python train.py --n_layer=14 --d_model=96 --n_head=2 --n_kv_head=1 --head_dim=64 --d_mlp=576 --vocab_size=935 --activation="gelu" --norm="layernorm" --norm_place="pre" --norm_eps=1e-05 --positions="rope" --rope_base=10000.0 --rope_fraction=0.5 --qk_norm=false --attn_scale=0.125 --bias="none" --tie_embeddings=true --parallel_block=true --init="normal" --init_std_qkv=0.0631 --init_std_o=0.0 --init_std_up=0.0631 --init_std_down=0.0 --optimizer="soap_variant" --lr=0.0112 --beta1=0.95 --beta2=0.99 --weight_decay=0.12 --lr_head=0.00885 --grad_clip=0.5 --warmup_steps=200 --schedule="wsd" --decay_fraction=0.826 --decay_shape="linear" --final_lr_fraction=0.0 --batch_tokens=65536 --seq_len=1024 --doc_mask=false --train_tokens=146500000 --steps=2236 --dataset="wikipedia_en"
Each number is 128 + 32 x the weight over its row's rms, rounded and kept within 0 to 255. Layers, rows and columns count from 0. Numbers have three digits each. The size before them is the row's rms in percent of the matrix's.

# up: layer 3 MLP up, 576x96, rms 0.219, rows 166-225, columns 48-95
# down: layer 3 MLP down (transposed), 576x96, rms 0.182, rows 166-225, columns 48-95
up166 095:112136138191174150141111143116107108104111095128120117157103162157167132173163176180099123052145189124106109134124086113150164105113064103127151
down166 092:076106114134127121134147215144128181106143110114132146125164089117143179211075131097164183141055093148216124150155145202118126161125132119114048
up167 094:136184112115155120158134130078175119149142120120084126131127158143103106157082212114153108097073134131100135128127152159134117120147065094158155
down167 098:168092113102124102187184166170110132095210087137128139112135122127187173147132058168085085126164143180073137132103137140126101108094141123110081
up168 093:149053162147130122108109126153149126164113122172137105118101133120169123104103156136113020182157026110117165114150132134139143114091115105096154
down168 091:106147160137137092167139117142136119130158146121169118171123185116101140092144099085119177119139162138182103153122121045158106185155123118119117
up169 097:156149195142153070065082153119124071155129105180155133118135163088092127061125152080085131147080121153139137136122175147113153090155097123104163
down169 091:138127079059122120186157091094165153129099129127102127125108113136140199135148094135183113138164120103118114150112096074116108152118149165185107
up170 100:133117164140164191188081112142099151138150164165145143144126143086113182134177129099101107115201093073147113116174163080141144128107132142097138
down170 089:152198103204107121134122142131136130159114151105079144074157078202116128078168118141127138141107143182090116076161162186107078165126154116093078
up171 089:155102169117138151149152156187167121111096159087074134109116116096126129116102142146114120025121202150130133177172121164159121145168161131113133
down171 110:112121121116141134102151122144075118113113081147125148138158140125128117103143123108111137068144104123141108167137092056168126142146166101173124
up172 083:089096171170157147142076204132087096118180158102152159142111106155111113140089154141116123176108098135142119115109083116102121108070158138077166
down172 092:128200108104127136100144101103128162182163140109150136110098154099136123150191130098128114140107137122113137077115074129167097119168012113225137
up173 097:108144127128157164111118122106153144154141127180167121180173139171129065129120139160151182109045142155115153136083110158115103148115092153118129
down173 088:158123136110140077117089141212130167121087170131076105077081082034107126126117138095139180148122135161139145174171188074132133124108119128122192
up174 099:097098156126086137143081092121099160115114161102097122077110128090161131166147160172135106096144110141087139171064139097119156148055091125186197
down174 095:122116116099183090157140193099202166170115135161138106150149119075108122084099124112124167213157096110167098144152166134084147104118151080080132
up175 112:129182101136078072140094125103115076137170155166111177139156066148127111148113115149077174102053091115165101149147067111090091191116110140200130
down175 111:110105121111170141092141093129112140059101132071127130139080140135126121211166158137118125110114096165110083151171176148110136120173100153093138
up176 101:111121115133148098140130093108082151116185114208156196090168127188104149156141143106140068074118100153180039137121109117114133156159065185120097
down176 101:172092141140121109166136061092154138117168156107142156085122120174184184140138110077103123166089147149165151138080165096120110131174121089164137
up177 113:128118150105080107153067126150146075085144189112128129142099097144122112140034156175098076132146122134132145131121079105120154188102138122140137
down177 097:124152054096162123139119192130149220133059093138120210140136172148168170119135110123110116156167090131162094137159128128126128123170105140077092
up178 097:175186062168170158117126113099168166108162132116148149128117137137089197107140136130116103107115124100156132193098199106134135055152152124149102
down178 098:142104185095165113144098129130071104189087128119147114151157044123169105151099135122133150168156123139120139079149052181134116166097176104085119
up179 093:141132122117173065076131094131162118143118143092176120183168095158129080175088126094088096090119094124147132132115143100101175192128095100088111
down179 085:147061164141117166183133176181102142166117131112119100150102172126097161093133148168132198147159140108058175150175150148101093098174100149159141
up180 110:187135112113120174127145147084137104166125151144112087158130130160143111173184055164131111068107116100135103129080130069115136182124120106133106
down180 119:120125116131118103118100120105101131130146094053153091147063153092136125100189155136131156197173108105149123079129140085138125059204110150134112
up181 107:117155158133160161130122140108161119098111197159102122135127083133159131132098110211112043123158105161120108112082144112175112122137113157191187
down181 106:170092109114087120094127118139094187084150086152157148214073091106175148106114085160066120110161139140114090108039110086108088141140141093078133
up182 099:160092135138140118153055114124176168106129115151203119200162118152167150130118148136116114140095110116139128182227117118075136117125144135126170
down182 080:105168139110159141144137123171153146211161133093082146117132085083133143126113092111049152100144145124132128081087084130139179140146137096132125
up183 095:113107165113134194080124135135238110189164099176100094143184156137215125116104143160157138105083122120136157157178143159138106132062095142152101
down183 102:159103102150113157083040127172123157150127212133161132102165102111059184171116131111189082105123159128161150154136126172134132181133096159145157
up184 089:142124097143188179120095146086139135163170155085119111077195158170063136107119165162151179131177092163090145125115165087134108132146142148159101
down184 110:105104118146174173098111145116124114143208175123156115168144122074096137102084141085183120059119041138134041150137099193156140127144058131118095
up185 089:181135164091122085088082167135133107246145101219163104156160161135086118092140150106199110080115103146109131099130156163138147077132124113129133
down185 109:114106089169164140153145088131090134089098104082158155131094118091153086129169115137075133151153212110167081167134106162120104225183104107079148
up186 102:078134093085121132140109152104195148134187130155125155173145161092112184125098113171159115163109110113123099112125173094128170104179101162095092
down186 108:142133135093101126172235154170118156115153136148090156097100117102118132139128150178103184112128139117133065138119134120126128119148030126060143
up187 103:073131127116149079061124115137172117142134103100106121127148133131056108115105108140179056108152123134103103135142161151118103112102069131177127
down187 094:168164143113093192137060137120164156169104149097114133137135135117111097062142165116103201124154165143094141121141126118160127154154156185101145
up188 104:115098144103060091167079142126124110178105178098135136090130115147100105132116174168071151127143145102086100120165071125138091112077110087099149
down188 101:125145119136132141131173111134112181059105078177142165115129075145158149139078118122193102096133101152131165104097132157165089136171124116181113
up189 093:178172083070087133124126121112112132217117170121086119160124209129133121093130115099131100072173099093145121136074136033179141137142109070108118
down189 086:104085134185125079157115203206160140083090142157183140077114089147116114123123125196104137181037148166156145074182122166113100103107128107146090
up190 103:135085134126131107077120089153111148145130165164206087139103128115174119121141179121144049150143154104161144164171140080152148106126150115082147
down190 113:147082117160122124132153066175158167131137125114141104142118136137105115091144126090133068162141096152111132238166137108117181168119189118121162
up191 109:136141118146138093158141139164131107141165141175170109107091109111138191226127127134211130121134172125088125134101143084095134124108193164156130
down191 105:134150111078089111115101124134165133080141120118131082178081194109096134162084084115103148078120120110110089117079171131108134153189139036165094
up192 100:191158127153150160100167158088172085135094142183164151150113074160084118159047159078111090180106135079109154134062147155147083106157103125155084
down192 092:120153145103114051184106127099159134130163159125113166146140104122138114092110084175139139121133139109157108079132142217145146106146193167126158
up193 103:186131116080155092118178150134107052102170149135146138167107147123080138100116148151130147128171152122111132163078068078158133134170163169163113
down193 106:092144110140134146096120121147133123144080090097129160114177153167139130174161106128209126141099128170179093097143104136151138117070103055139128
up194 111:202093114112132122078114065127203154147118160121105110171105174142172118172159160137147172016147137131121096106190144135090122140168161124170085
down194 114:114128131133094074112178110174057138137159139138159079121134123152157101100089111165102127168112105079041128181094179114066196138108124125160158
up195 086:176145097154096131136161102135120083128117100146174127120132152116150106146200153112036084136203069126159096175117126113125150099160121159124165
down195 084:137138139068207123148085117112103183110129076086167125127114110139101164091121115120131150125079166109151186128170083144133087166171074105124144
up196 098:080127077105170089174133103067161155143094129148108147093108106122118092112170110129119165137119155073131101132175151147174109086129147104070123
down196 091:150158154128115097105122153125111131128150121111147000151159156094114157123113094172142102088137110148091164115131115113072091188131208147128187
up197 104:166178087049132146087123163126174137187150128125101129188106134152148123127118159113108176070139189089131143115150157122109107112165164211116052
down197 095:106144120174115069117192105134151165136085126190142096110171109116161110119088075172157079163069113187125088132159096121145095095104100126125127
up198 102:109187154109119095112079055120108141125154130154166101127138132142172181088143101163124122143158120161088112169097169139098102130115139091071157
down198 109:135133123104141177169061132094062114165131138124147086070124163170103113166141128160137119151145138085081104081149120109171105096081175160127112
up199 096:111100148094159158138131094050125171099097143115080169149113131099177130174077151130145133135109127123120117141120065181129118133169207121065132
down199 105:129142171055165150064114190130148092136102147180135112146121121054169081114086192130092136115085159128098141144144105123118125051161120202142127
up200 097:144073113143089139134030153125143132155110135141122135144114122153129136140117091145144103112148154124133093147085116186133145173191107171150136
down200 106:072112188108128119100135153133147168110139097136218107134106127112133111076128085115115088098105095113148123165164172168151106106077065159180169
up201 099:144139142150083164148114080077117070136177166118151114110144143191094142070117126137127178148088109081167113110131112152161147120105121186120134
down201 095:071117140145104128125140137128150169110186145103157167166156111086106061125125109088128159158116173112144232096122117111133132137141130043060120
up202 101:199124067113151214103131091136127103086097104155182082164134139109146161149075157103113115129137163152158079149116163127099106128196096133123069
down202 097:194183147158046128119150145089104122097116157168109164142080142099125092137105109148100163084151156053164144119085151158107182120117110106117139
up203 107:113106135154190137134130082079110152117124172116105122129137214087157146144121165120088110122096124105078086127101137082112136121157104124140147
down203 124:125126161180149177146137135062199124120152152174134210164139146192184125161135126108082111080137139107074132125169090064116153159109103163155084
up204 098:099097103156138176134084162121107104102122168133214111134191086173071092169160106113108169113109084101116093141107106090076178106085212084157106
down204 090:109129093182113169110121105115134142091118096153125156120161121154132097068168158157093103134110106161136171023154143076097116189152063112131140
up205 098:120049114214112127152105144144166087161145132076158086079108097139166142131176157163099130131144082189130106212133116159124132124160107092140165
down205 099:109124142130175126109078135092135132132167122130147102134185151143079126167187128093170155171110067159112187138108062133125104184188162092143123
up206 094:096147112102156163112132155076158138136153138113130151111141198092166122150152187181040121096097101129103125126124067089150167194118134114150119
down206 111:130138166112137105144160122097160184159136111145134127106159212094135116134090078112073092145099123108161085045090093123088178075058116128104178
up207 107:108120158118171107179094126091160088086094114147172128093122104074155131162126117148081113124164155125122083162105131164099134119147096084076126
down207 109:121153127089146115183140128206126129103151122126089115100094107186146117126123092163130088116144186099109172095109118103124145154158155114190121
up208 091:124149083096122081153134202111116117183192111177130107130158136176100122165097117136130144178155193174149119088117149128048161081102130060154147
down208 082:177157159188132172119120111205151162112087179108098187123123128090126133058155120101139139110148104132087136149091090111126130194140119144160098
up209 108:136127137181150141118130119076096151082128096137142148186095131130110112110188124136193195105082150180178101146108120125143102133161083196088136
down209 110:078138118123131100130136147106092150097107070136150129116123153131100148103074172072109122151157131125125119093143180165114165109156055151110129
up210 096:106102136152124081116188115142153119150122112106106146159080146115111108138087152128145126098114181135193093169198147184133186136081085093167093
down210 102:128127097145115120141056086139108157171122070103120138185117144091100076144110186168068125081095050163064112164173131122142110158154111141171116
up211 090:120113170120140104189048141121165028112136112169127141062130100073088106087141088198087099146166130162154149147125181102159155121068180118110147
down211 109:144104112128184082107065084119109122092096097058146107160094131123093157147108196098147107104113167111131097116106131186131112176118087116131117
up212 113:197155151111118110108136094140153099144105039149106141124139115106153133158118111148153158095159134163114089124094154076122132116080125129205119
down212 099:187131061073154096105118130061061169080070164096130140153119167094064146095105116096165117106150125144133109144115109131143099073137179111135109
up213 096:108124137146122109155137106201120110092134088217164122115040103158136165119118185186105148135148138174149065108147189139126106119094133125129149
down213 092:089128138140071115122127127087120132122192170102144124133097170151169123116091121146125145204202161137147092116129104157113157156164093172169078
up214 087:049137141110125137128171105160191118149111100093122140125102091136169136119066138124135103185148099127164095097084133145165148130166180134123082
down214 083:106148118147150123166164146123105115075105162112099119143158096201123136112158112149117154155081100055083096163181061076085136131170158111098129
up215 097:113200108168070196156149117118120153140174073119113155176080157141080095095132135153113127093127110143179136142106102137073152162119161116146139
down215 097:168155118120136094109123183148168082157138207155100120092182080180156117179122097065142149143141146139139175108118144101123111074127089199119160
up216 102:102150159109147160147118053108138087141140055111158141108107131143143133160103124081148159105106169111132152159123173101099145108163151103155143
down216 098:135151153111071154206169152165138100166115149155118110169175138160132097091136068178134069123152130181161109064131104123101132133113120126108138
up217 098:155128157141117118142132095179033125133127124095147080162127159127092129101183137133126137178141124166060123101102075138091173130124103145071128
down217 109:118114118127153116188146149138163106147112106107152115145165123164134112156104077167126123125116136094092182079095119155159123180124109151089070
up218 107:123124142108124098114107073116139108140189121071124095161127152168100149104145140080084143092114196139147142115223151148178191127122105151074149
down218 097:166126131130136166108143174126071194199103121142098008160130105103085111156110126126161140152164099153060103123117109089139149103114098108153124
up219 099:105140149094075062141109133140123103153124132134158092118168120124110126151089096134142144117139108158125107116147149081163154192165137148143102
down219 103:087168152081085079126142137146126166167104112194166135105123122139083162152098103081140084113114097122125172147167146079065155183120104122158048
up220 105:102105069107197153168130150176105132137092098083140147134149184151109032117095163138095141102121165201061122065108141133110150128140101086086136
down220 103:130117093108126149120059131135119143127152080156111132157136109129114182207112134068165124116163124098102162117110090156147145071217170152140123
up221 091:169087136090106142090065178120124138110111167097154164119127190127131152125214139133134085042096123146130100080155124171095083143081148164156114
down221 094:143110162148174117110113199114156121123098133182152103098144147145146112201082145135102117158172167173133142225134104101140152094106177104118162
up222 102:113122169121169120127126111187103128160128087134144142066084161132106156116172181122103066135217140151128122143149189068157121113064119166106100
down222 107:167133205119113090121179133127118174120107110131145074087097139129080115151126151151142133142178128112135159182069059151139162043095106191095123
up223 112:076144158159105107120088091152127134117102155096127166135165163104137126142101152140166066114143181177123155201140134084147142145079139138136145
down223 113:123068126102099119164146124104118162149125118137110205124098131063113150163112170144127134144175139119122138173134117090174107073079181129120083
up224 098:098135104165169108173083148176083091118116145176210199164161131078134097136158100171100167095120106104083104141131098080101133109154149105145142
down224 104:178129177078124167098103099088134145114154108094067121161101168166123166152130155064071133159142132120156147158173114187125167154133127136103091
up225 103:090102123116141106128168050123112176122102150104120157126103114147147140110131148118133101088127046093134155086098176094153157182108132159132178
down225 095:148208147112063102127128112117158133112191126156110089102102132117130092114143116164101193135089099188089130107104078102128101160174096087068124